Weights of a small transformer language model: vocabulary 2048.
Each number is 500 + 40 x the weight over the matrix's rms, rounded and kept within 0 to 999. Layers, rows and columns count from 0. Numbers have three digits each.

# layer 4 MLP down, 160x640, rms 0.116, rows 88-159, columns 160-319
523540515479507404520513541497469504542479503481510557528486501464479558488442554563454503536433525519500489473550530474505503514521539527486501449467494503551539524488561490471512521503546524505483476478448482487435479427496541524511452429502505536497541486502530521433491568482573493497533470483555465554499465526482505449530547430494535497407555498525493501518527510516512497518505482436551487439501479494483428528436432561496494501450439407528529504481525570520552532492449477
500530413368494524512483532528524466506473522482502473505491491487441460540456502538501500522454509460497503432529490558504496538491502524503505478438448444451489512505482461516467488480492502522454547479538537524510435466523506475467423533500485519539472577476502567573536518462545496469446528457476571448461560423502527541441485540472461548580489489480491505449512535487521507538505480491544469526495505497553514502497479469482488457504510456428472542508428452524476453446495481
475530517525474530534504467495581501514492541518527572551497496583509482549568477475441557505471572479526488567503529593474481532508532412535549560517486566497523479440504431528454479501507528460517550495507412510513495531441493465476431528475461470480475581447462535520486514463440453541471485489496498560489474540528495462545497543421487509521493584496552540438455503478464517553526481474510515503436534489464526482564565509539446462543521527552464508521521429465423520483495475
513531564548497538509520466499551505492514532515543451548549442527518461548520561606477359462515488554517514517454484509472478472505495474513497494505523534520452527501524480475469482490535534558500538524569470543489488495607484477516472558498589487470433450596528504499500494488529443514483588478525523420520515553502442588531583496451525540596457613466536470547504534505563587503629523528531487522484485546449497509519558467443579469497472460468473531537514446552500487545541505
537456489532481436537464451561548489590523498568467573505526492437473444544505471515500506560502425514555486542482396474483445410473513451530476521480467483547434458526479528471482498498516527551442552522488488533488468477521473497470521555574438444464493408503555468525512475460550473535509512489502506537504546449536400513514528479526484448528553522481533534486440478510465502593562484476471527500457545508455526510569513483520481489492569472506490533518482442468506539494553533
526489557414528503540502487530464513542477508492496470426530420461535517473505521498501470501552491521492468587472437509484500450488529551529519526513524428540564533542479540476547510445557515517501538463484523420512438468448424543568452493542430507553470501594483478485444448458482499519500449518518478546489493500535465530469520502480510543433500438471494534533523555453535464446540513502541477454495499502510414489494494507500539486538473466430503534499500486482481502523481534
467382480530488439505522464514438459507518381498460442523533474516564415522556563563481504399549459547561515467559493431505483461565500504476514412490417484501535516491483535545545466438474528598513472527508448459513557480585516484424566613462603484508532475495526504571444454458512469563530565513566516491538490501489468503495432525479550544515510527540513531467506489497590522421534455510490479500418464485515486503493441491378555453534473510535434499476487492547520488477583532
565549477452477490488492514512528526463486494574543545513443467517424537516508516501464542511572523536465505499465545520502464474495477517515486504483530483554443480505581495546534562477475509548508557532471459462464456535453487479519456468449467420577508484506468552441495426525495550519480501540491487437460430467486495466486441453437455502489489497515435493512499487514526485538511523502495492489523525457476460413423419557488434493488441605516474471469441532518489490427519544
468434517462512547526456484463534479482513439477512438469593549496499474504508539431526512449538453500459528478508564491552394557473576512492563514502472451532464550491475502481493444446526495543442548554497597534502514436503459533458522490469494498552504526505470526594495437514460480450501415495516536447505482538512508492489561494478405473572459511532569481490522543477481498470523507532534470492518559439591487512449401592530478421475549555561557429461526483496506474507458522
529445548502474530572442524541486498520451497574540457479439485454506461522498539494581576526469458472454505532498531474473493469445474490544542498565449499551490504573500478556509499425508548465493432511457502492504551552500524493463516447482580495487508462546595459508520491562473495497490447530534514547521525489508479465497541423475492508513620523571575552452513614543565451488497493483510534533470499523471429509525465532495478481496488610495538385558530516514496503541480421
464542478500458470512501470614501497555450510498505419457469559451500509529501574520419440465498497468573506423564483518460481542466515492524456520548488434474501544464511428454485500564446542521487341458575508511512490560448481498501482484518525435524548597527533453498543487522518485532447488502456478436529561434523507501446479458453497514491538438529530526509490512460529445441425525559596515415520480515473522511568454530479449483541491502477458510511505510488487523505480481
446521541475474544547444580588464468428477503440532487493472429480491449483497490517455550519430557445494523514475569524497377505513440494450509553485397543494520495448575517554508503537450516541471434459504585472502552437485549470524499504471512502518492477538478507462452475442559438474483497477431391515467444538483452407470548489528468477466518461464441497470493399492524510534565483503508466423470480412496469522487502492489499467533446477427514539462486460504495503461519518
448557452519529540504502553487463484478488505461551473480549491553544468463507509549442515492542486474534494512513488529524534494476477490468519515470546527514514456444553507501500509497506480509498545508448508465478505426527478479511558547517566515565490494457504538562485474497454525510517449535545507452515530510441514559521452523545516509547513563536469533488487511419523582512515533551461516496487465549448519560492569475413514498563552503556547528557491440569533526496474545
457531532489541472509481505462495486391470466436477534566452450534427485511514471490480495494501535475476474570483497554422530501578478460459476545532538452520551473502553495484426545485514484546522389468477526512515491507563473502573545437476488450534548556448465561477519524449412462510543448521456455481484458535516520501496529522443458448437430477517424516469533460407418442520458474530451497447515462499524460499396474542413556561467524526459463421535517503505530481503554453
500533506497445438577545447487531471585476454560516500447513571551535510517484498525520543545551490470469537510506618478559494501467530485491470488492507446459506473492488513496509515492530530425481493517537469488460476521494540480420521537487470500539519431468488482557482471494490551488560553532526472473506532446562467511476528481481467528529508559505546540509491553553478472465409521525507505515514461465458500483503511592534483501500573544499476478508513496502479484470494579
490469508523437553517520540494532458500481465507515527502545529490503463516558471519469487553480500532464476482554507476454445432489478485458500466443462521546494443493481486517475462446528532532453505473521462598524528506556449516487508489513510399525566531440534524458552574535466441517527387537450571410501543514482458515445576543445511509503457454544537521491497482464521462516457478538479512539496473555494420485466489432467591556457539463532473449477459500506498495510503556
524484458455535525430521495453548478544569508569478572521521486490535540533504530534474540441456516530529511477446537545525529501520501527517541454529548507542557501503528480497503510430465445520508554543560621579532502474588506467483442476506531490503490491498547496557466504517485530572459468497496522514529464513569455515457544520559509464497525504497520486492485572459524520499490526525521491526453495558589544502541453486492526480522481541520556511581562523556500522560453489
417596460547465514557454490476535494482435510468583466535514514488460440533544422433455467483491553488441542511468501497482471463456471463510500442536517535504483489449552506458465501436447552499551514426465528542539511513553528467552520465557504551482541497505484495454566497493533519494563521479517556518583485530553434523471594500399539510534510494549484454470492474496492469494481533513517450488510449518490509518532536539551504511505544504505499432469509478498477467488601499
490468437477545517499466494469543468497407526467554452507441547513499467463549535545483444507459415490509464490505475517555543500478445482456475511509564511516439471526454500421551511485521481532449547445492464475457571494504434442559516454473502499495497574506496533510560500536532450509442497523480578530515563533400467546521435526516577472493476529472555491479463488433528531458502482538500441555466505422537447530382471503459554475524481560550504482531446497499520484501541516
479496440478561554530559417472497482534527438508478408430442469499529529514515542485514533483463398504513541491465569473534516456542459454500557506459525508478495503523551538490454486513511518448523510465505426559500443485521557432470543458450485573396523494583478525410506469559550499424383462507492416445398567500515397529466481512489520485426518497391564461457460519502568491510475554468566455543448488547453501460465423563551476500454544472478497515447459438483453437469465541
497458480445525464458527513542414490495458550563486524431501504509496477478510484416499516468510466494516523466467442543473519458435542516479485483497522551484540538564496506486492484457495505456502527520514502452527511547486437488508528494542480425487571527481505592452539469509501501524467510533489554463532542560391457486550487438573526595555371564460483502488490475466471496410460539527484491495486566473555476438419540448384454495550417522514494486527489498382464467466469427
460493476547532491513411529474504474436468524466481513520455574501460526478513427532529473454511510500423514529521549490465486442523433476575479531503534537480507479486470445383507548452488504484539504485459506454456499521501489475502531575486494550451467451492457505535483465459437496485588489446470558533543483542500458510405531448506495548501537528491550542456495486484487530553466527461436448435518511530532527524549523483463474499437458600462494562458462547540492426560493482
491506512499547446470533530493477482484539526480461565557538540521580536546514500510444468562407494547523488510493501503449478559500548510445505526550437572484536424458476484487473513509495502526547543542481584476513473527499462476493490512529435498523558524486506533489463476580472462475509507509520544474531494547494502538514539505505571498459515545508479488461468530474521440520445499448498530586546523478563524482503478468532480536516512450538560519525499457442504525462498368
526526504489540519515490555556541480492513487511523422457486423481451543509510505526477480528556430536473500525481465523581452519409467532569492525495506457506520552534526479507453549507520482531459529456502520488489543437522559526507459511507484505501478472402509547479491480553493547477425518487540471465492519484501450453515534493454558475502466473498477511533541538488513526494504504555521532522529495456556459549481521483508484556521488475519499433492503524548548485496543492
495479516513459541564533462454582490482527473486533509464532482468496394516504506445459542464508462480536496532532511510509535473463547451497467502513565493478435514527535507466523438467478456572498521505479519482564532460510520488543518481533520504484401493479517513541517497546492493528519468494507464495510529467468439510484511448463511544494471599442592469519513534478552446478450477547422528582487543538515510444471509529439481434561554458508499469520540424463479497508517501
549481460557454484549524568531521488442524522498498505562537573535500424570550494520576524509509512502540472510492514521496534535548499511488538427502480533461531505505573481509512464461489479461488456586509531502513472541516477460502540534534429517533435475535454496491497500487504509478498548501513493571479493482508546500520511525531509519537518495421517515516503490580592530557438563475447559561479589554538538490547481504557566481501576552514524500516542511495534506455483421
503538537553558491470548475466514495460505487513518474456504492486465455470538487496500454458495508562445488495480499509439441557499463483451504537548439485502509472489450466537462461515555568422543489467487473548496426538522508495435517531481528462400535541477510516456515529484475522456554486509505470488520476475432482427490539506527476460546508432513481517491523487534509445485459460457513449479513507474510436566492508479496541524446550406454573453499460549409518470503486455
450505464487520507557508513496528480471521479515526465495532518521526542546550460538495459426495540537516515553496452447506516549471492462570484519554524518477547478512526511506524531500497533449539500488449472502534531512552447495473516540513531518474520487533460484560496560540428458482454472553502560469435528501541493555492509556510469496513446457527525492459445451485478480483544512506488483467437497476505477503542550464478476478447437505499461465440524496506515511484478567
503512459512556484508497488518434499538526502507463477547496503476466518500557428498526470520539433469518487493448553481470476546444536514508547426492537507515513537536517472500529494487525455480478485501472556523599533481478514552511520478501557498452519512611488560516499530511494462521536495527563488486547480459490486451543480466554462529541479502449517479532513497564561445500505523492441505533535447490538459487523524452529554468512444487518562437531488493459524440476533456
480504473420505537483489544531477496516524477479550536460458524464521494487474472454496469420528543527467537466508462449599467403571496514537539473444411503487520501471567493483535509529537550488484535537522590502468530504585496520522536492491506496548571549516498414434490535490478515452525530469519472506412534528556509501516525457404502475481494508553501470498527493462490528568546573536477499550584520512514436545568514540595502501437614462506515483507444538580459576524509487
494550471545473429478511633492465541484484459566559476517510505475450500512471493483490514533550572521462473476503466519553482511493512527524534472498413513504488490488533503522460496454509572566433501444576430475466443528519435531506562540461487515499533457585491499457576578493472554459546529479495499547474495538457480535451519444511489480503487562498480494516574412478518472533487458533540479500525470502518433529486505530522612476450513450487514551481453509569483442479488523
468513472470481574513463410513445501497597474543463536526551461579556506508470430499490477546602508502528510516567459525533505524495478546483499480538487459522464483544562537554526553455500489511508529587510540541528494511474505511512461559537419542517555530518519546533541536468530456519594504479546563453501482510562485514539532482578555575550562492440420550537492559553548519497485474451575519580458588415531537495536534466525508397564522564558540421590546491451492484523558468
462488492507489513449491503482539498463481474522468414464466514487574489585501493433519520510478502546499472517470547460500484484452542494455492541519421487535559516502479522449476482513477488403477500506474439524515544520546551530526530442504476559438515481507476425492525537513472511507407500479500477520510487507527481528474524480531526487532566467524510490504509559521494487495521525488389495502494474468466531573501446518432506490490492578582435500485527497513502494531478551
517565479509461485451546535504480514454451461553437467514527546486482593517540549419534472559453504511512495496556543460485495490476532465500556556465472437539549460478439493484513538423484467498405547533535491472557495538487442468525524387504424457526491544478444603513473551500461549498486467450495555462472568482474535473499418508507511498585454527462489480478455473556517494564530415489554483511489504499461451460547514453457540520497475558466528516474457496544525588436467394
501548484520545533524525464479548501529509500493490496560519486480474432462478511508501465507502524520520517525500525497529590478517516493628473541451463497500518542498528511467521477425498508497548459473532452504504537516520491468553408542466542471481548535509431509486583512544467531558556448513503467455464566501476526534529426520463503555424447466511535522506492491555447447556547483489537505507546433466454497473517490504493484446549493473558593489534501519509484493476445494
483521542478417442500418484544513494483459482575498569482492530559539490492497569483576501553532523527514503506499515594462483518579446527515521571527538475557636539473559461485497426563505544408528541527468487410452473563557582479446547484483569571535554531490525528492486487504454450517454452523541538474578442517499494456538587539547545516562566414521509548470539537557479470572511478496568556581541563517531506529544486496502481455546513549500511535561527532431495479495490490
473464495493492501489461465479483482470473500489519446449473486483424478499471533456524485512483462490545470483432538510521473450522417501511498462480452504494518443499563471483525520554494445541531503479496522513520467429510529473539518504521503539565481465529539486463502522525456511477514452479537465602428448454472516470439475527537446421535460453528430473496474481454467486495535547506477453553538560464496461548461532425478470537512483473491415490545504548489552511458504534
491489485518475483483466449518580477544502475474499495492484563553576503493547495475498586526496536476507486570542525525533481479445459524521539428516459498479525468515486477429487467492462508515528552468485585499507497539453477512484597467494549440573553521546537525606451509506498551470591426424499537508413554430463558465509498561422480511567446510596552460447504576520509497468521604467564495509480482487529488510500455480485583482530551488539537461524541553552500529454498501
548504452532503449545473487470486503470542433571499534518493485544477533544451521494550512558474498527486514479599441508495548504455496474532451521442457480520598508479505547456518486537547484503531416482427548440419459562520593473484513558463444524517505454549544536502453534500454527531561486516456585398492492564549552518466502528405500508476506428560418486503487447464419508498515497475494501413505456565490521444509549511485489498510521477462516541526463530496484489494478476
511478471426518504457500541494474514484542439482536472471435416398505503536553464592490517544474394532425473514471524524471506498470473490485436456535497497528553491483427472516511486426521498569504513409470474537389521443454534525448528492519444548491451548483490430459466537464534539486489506520505498423550481436531489513512498484460462522444480494498447507584519550529466475563534467497357511524556555562498503449428546515481457514480468471514448493474529505480562457512631529
555542544500488548490505484559542486501494544503480455551477505504433447545452421510545532496474479477445521553471541406515471491420530531530468524491462542497491535538537479559537517460493538471538511473539510527537545471428489486459509519495500501514512558387501458505498531487481531499481502562510478561446494467564549498501471487459518467501534541537557486553468484515516543476381452501548473467455537529501585483449482444553549536521516478516511490480501496525511477511542483
469522503553521439473567576530445439488502494563574485525516492480467386511506544468480542527520479487496473524496539567466517509484485481510556498516423486478465467464503512573503387571469503458471504522494456471491550471509489543438503539445539588482451553498500439527516458460509502488513478481513473535571514463488539461534505500481471508542470443488589494535520428514419489503508493526497439449478549499550508514557544474425509438461492540536519504474517391512489545466544501
503499507572504490364495474474521411563484460497510455482487515499492468485517507495445472516492471507512518462466528506428527528486461487530444459494554519511540438503547484487542499449451522501493464516479459498457447470470441489536542534448506507471549455543490479464558532511538508509489508470427478535512532487578555486474517487552533481532533470488528531431494536531580515475547427501539431500505413524536531485516482505543454473492486571501495442491531487485532506438516473
512530499485527528476506452480543513548505469493475522529460493519486531397551491513515497488500482528445517510532498523511408508428516477478519511513514558531467466520450519480509463515524498523500562498496499502527463478432519487543527517484559450483501491457507427533486466510521531509500537490496474411496467490415484460539423459544511492501512497474481526544467483510536467516496471515492519512507545513500488392488514490526466527478488470527483497537530468547578518558501472
493468466444528440479522481454443415514447505453450579585735560656580444533459597475490379506397566389763703458414516512541436418504476402509718459444519506428523524404532729530518421518378466521608483559488496508495462426544458378569491405776502490480424429527450483578523552570637427774464511428476518498535433505495512512587493594508672414539514417529556384353419495464459422426487474807588470506462525438466584488533585461522442401842524408491522561511815406504403660381476556
499467512435461596463443467417441541552522509520533471506521529562499483482518417524490506476513532523521514531499513524542433480507458496444517531453571516505510563499477469544462507408492545494498538514446463476528513538495563483575444475500468551456535543487520506498473480504466509584438476549487505516537528477595578542540530498462536496539456520454488547540504527537500538492528578529526487512498502474503491479464563448507482456538531462449538348490513479513495558472485552
510373430482519444500538486539480435427490560462491516582461570532521457546456508529521513449560472561503506500468460528474508554495469488487464516504539568510477489538546556544523536507502461494443465524493467508452442560515536438482511494483441504480479458465514520632520408547419459501443399542488451453540525479529486488503477525535498472502448505525462519516489520546554578492482490522423506483540513470484483513439575533508499514496482413482483524502533552511521465519511457
555493532539490476518489504489550540531491494481497528605537474527494485508520480527533477506478512547512586558514492474533502509436557480486490477475524527557492442518469528599482467616514458626494532481514502484506586520473443486605506501500514450509530484491522500529468548482525447573505515525526483605467592547480549551569479480467537543476533457479512474540484430542428495488468518586520530596564480493549559516446478488419544454535539507585496555553544527519550526445495474
506488466483485478441454422448489520544440462536494478492515518473548530503463460557488514501518497542485488507501518492435421556492480542460495485488464425544532423522439496501443499543554444484552389490430521459529473534451444506528550536506497459553487432466510493507517464462525437535506439529489461430560452464441534531482481527498472467535496504540432532537559472532528519470446432463472522534530537444492482453457528481411450489490481487420503496434473514499549490540453437
528497467480532556433495497500483547536473494529423460456499559451486558439510432498462511475522475486469515530544541436506476458475501509503499507496534459513522489540553551482504509406536578478479447411460462480469574445534450573463514515501516561478511495497560528458575520538542490498556427549481565453523456505566489572430455489503515472462548495556403562494557488497504471534553543483557463461438505543520479369509509488506486548512441523475536509508514578437539411553525564
513462512553463483497459496532491500579535559538426451512509502442520549452438566562530514492500495512509519496484553596538485460466472469521523507565513473468395477479467533482488462532495530587502479541455498503544522502494479484537566460494477465454487433522478560501477484598535563524469425441541546536421473554511417548491503479537564428570395448513495450462479544513420519521520464447522524459528508570483580488412495515593501534507449436517519420533482516463501522444527500
470491484468498447531457464535504505523529477475537590472497445465463496461473480454503563435518511510485490501573559575459479481558491493427449484519496517521433450461419454556467504516502524559479513506513476533503507473557458495490590445469448472533505498444514457478562455480534513480582509542491571515462433480478492524494580531397456475545519513540449492477554554486486505570614448421528579450529505500474574533508519504446433523464438518455469512524436475371500505542533484
488569518484514537572523485499533489543487470486532452530521456498532521464524529529544498534483516439509510516414462471493501511491509460525516514435529553482499509480525491544532514513481490495485473479472510454519543537448464483609525506559491498453457525462467479515443544456506522488513554531487459533526453521551525450597524457518512506475432434506530496433502465470480500452498478551476510562482456569539541498507472541454494503556500484471525530487551520476484521568422527
497564514405516526516459492489492527511493519546456526406468543578488566492500480440515486499567536534510504449546541495590510526537517510549525454578486402527468483498509507549472513553490466524461567561427525528466511523509501555475523458513539591471593479414497515496525555474530455528470548493555508449549454535493529499504530537476474477520511415479490467483513544579501507530516575499518550464524479582528485543538530491546479506521518501530474424566439510463500518497556581
553529538480435545492531497506444498466471504463433469537472547466528441453455461547483459521409539580470512546509493509481444497482506507490500575477427513477404530501421557496477457501553501465492436480428457498433507490506450540543489425536502447477517566525513543529505478459504456476547476454491480490458525518474479543457475532513489475533550528519522542508509417499549455503484532536461508494502559537502484470512548523520514512511538562542535442500461522453524469515501494
494435558497484550506492525501481510545462447477515508520445500474526445465487492620429484421467520497491529514474493429472595530517478504540499482463470456490575499531433494539470471540467510490449474470519476520491502547520463512513472544506523550482511473474499491504510400454534473483533443507459469517493581500499480525519497547527486589480505585565521556492501448515513601464497457509581528468550455506506519428506561457503557475473466516463520456501502481489461520525485511
432569457562476514474450523440553452489453473500532515473562507492494483485432551519522523568545556483498534524519504383533534444502456421504552537456469498456455492496525518525466470400449527572552470509474491542507492495517494449525537509463577494495531388445483572481459543501529572491518546451488476476535487546605531458528473496502558501556416415514525514435498483467473460514551433494528406501500480465506514474501495510432459477500460492519552456496478474503553504423506470
522542481493507439475439477479519511531452466521467427508429565505523483410454480511482538599478527503466527513469559429483415516507496526454464483493408485526509473528432437490516433551561473462491483444508542511533510474464559516537405551465489498430457444440482476490511590393468467461511483506439423558523501521457447442520473431552459358487509490503483540513533486522440479539473440547542539523481451498554485435556459455594403524448497415473492493462412525500503498513454525
531410549524519484609484497514521444528500470478497555521509488559493556515474511455528564460550506478527495527527449551488557443526459477528442503450555444467472495445452517436534479417508480529478439503483497479445439469614490498552471477505537487530537493428531605544507507443504480538584553478457530424463535533482498544501501497531544479567461444507458534466524469532478489505491500536556490519451473497495544470526509541440497488521436574530442461516488500488468491498517476
563506453456478512515403511489475450496515556468543495455514535500477423491465429438514492470528418510481526466520484572546507480569537533488564494570573509509465543506523484479550521531491450520531473467470509463500545516475522550511564467541538524567488517441515568429447555544493487420441559508484486464520466402487421525528473521503578479512535562506543513513510518485564486556497523469493497501490593521491535477548515520524518570488482462535489500467502573403548498529556476
514455507541475481476495519539504476481595488480488486508556493453517496486523491492480563458530492530522466510529624456487499454497527489521494571508449461512440476501504523525547560418481448541486478492519444519424427553517402471489588519521537510501466372487519555504500585541384498474495461487552467537397435514434497520450514536509512495499443565525459455486532525495499550495469472509532499550483547561430490603505486509500566502523433503489579528528549515524463537521480472
488471495462444481489563473454497525456445515491503411443523494516537511481466513522476594506527480513502529501486544414484462472517457441521540468455523466510486552475444502506508461546494445559474469449544572494479572488478573471531504482514442553489526487436509443532427525498497457474516501476465503465495467507506483511437497494482529547448499463508485456497542445479522510500467577477566506460514514461530571518508510521490563553474464480446506484490456504540461498502511528
537504510551433493429492442498554521440492478525474480525481483490426525449531500534503511512414534554497516539418478455489413477458504561513480464550385488466522533564535449429449494478511446515499502446408515523579440445524420497522475580411493491505545546475464466466510520410465525480532588503513464503495497524433547474447563479471506563510442500547500498505513463490492485484511519493553531423509485497514484561481452555518470504478539552497458430490502497564511479540502515
486530524609398500508501548457413497471450518462467493457526454512506440545588522582454546511455486518499487545437512528489556497495497524494486486486495511518587561529526536511461509549541476506460466462569481531541492472501424496542465571534484508505489605538559553513404508561461499477442540490478510510499550519507470553461492447541494529561482516524539557462486499491570497510598487490454497484434528545452561436499542494539466505484481570609492528511519490448580515559446539
482511487546494529605482521511491423494502512525458559479448550520573491544531489525479541478497473563514508454482467578509468537512506539520496469459502508486495479456485487440475517543519507406512514511629559544501565451508525509479501490434573544513529500480480512490448522495545498496496496460522482467491423438562524436490498504493513535516432502443532466527521481477479492501556465516433460511524564485551514510534507512519506471452529581555530530468497515543502475553474473
505439466517466535538422497497580489494514564532536537508514552521409531470532504534543443462436477466461494440508450520436528486508503556487470499505562517503495535524446501572567520509536442525553447535544537532515394534439502508487506493530539435514443501485515497567525494568459507444535472532470501603512553501504492532426468454439541491477521537494517484493499514530450576508530405522525499427541545519517548464470522494492478485463481511462479498534485479556450441469563567
520527548494468492453504481456469456483463461513475478472486527424487527499452495569481456502506458488482501513474467515436449453481507499499499439485524499452545434480572472499517466452501552498483514504438556475442500545496538458522453461468512491485487513502496485428453484481491504466475485531483562541534577547448478507505501519461476466461505542460506528504476479507526510493426492509520499518516505484441426470575533481434519487427506503472561539497452476458512476471427522
502471519431545499420484426511480480551508490511590538541452436501470555514495455474515422496479476507482468454464492527516538518462577563534470424487529473489531573523441439480471485500551427467459487534549517400552508566489526490490522467504440426540551577509508559521503442489500557483526534497524580533536543482519506559492449589464493502528499412510463526516534445500462505518483534459578498464499494512518533513552478566519545536458503542514442577510498506520493543486515419
459498496512449458519493481508507476553498574491501545473514503458442504560431451463472476463476553476498484487493519522476496467436490502480462486539525470488541420495454490528483532485471550545531401476480485540438456501412520475509483571506443492492537486494593455509538480511427484544543476499445522544452472450581449483451571537534473522540484493562448530477563513536520423473529537466571473471519464484442417482518585474469472532498540493430451565510470523494453516516438469
515487453443529493528554460496496507537510514508504588516483474519491517479514476560494516517559556511524461523547524526588535419501538530572496475476545497510443470478502480486565539440486480479516476534520489503447584564554514516470505519488544554524528503430506508559454491467471583528507509535524503496505477519482496438594502510532461584482520525499498507524509547475510480501544521496445477510439423511438510464595528558553517493489471519542553463472446465501456513498516568
449563537539502499498474456549508489504533527560554565532475466478425546584467534475528482475556534525500492470522443445486493511501508525511431518505518563447540505432413504560505508483508458537484512507581482494459533565488516434546470423505485529490497452529522474491604426561557479538452472511539516447498529632507543454486472423513551465504438448588525453487488481516521506570499574534516547494468521440531484504463505469488494474509536522569481483488584521503455537473490484
489485490461493492531496486542514470447525564554504540473486515493500537506500537563470522514550519577466505549461506519572501455517557498486501474504530528495491522476413501447484487540531488484499556560476560516440510508552441530438482493505528462588539505512520442547491495454482571507540477502485488459494512456520497547522546500459453502569530508513455503565470533574461486550447447488490514483502503517486526513529523509515476497470467526519561567458461544494511495509437503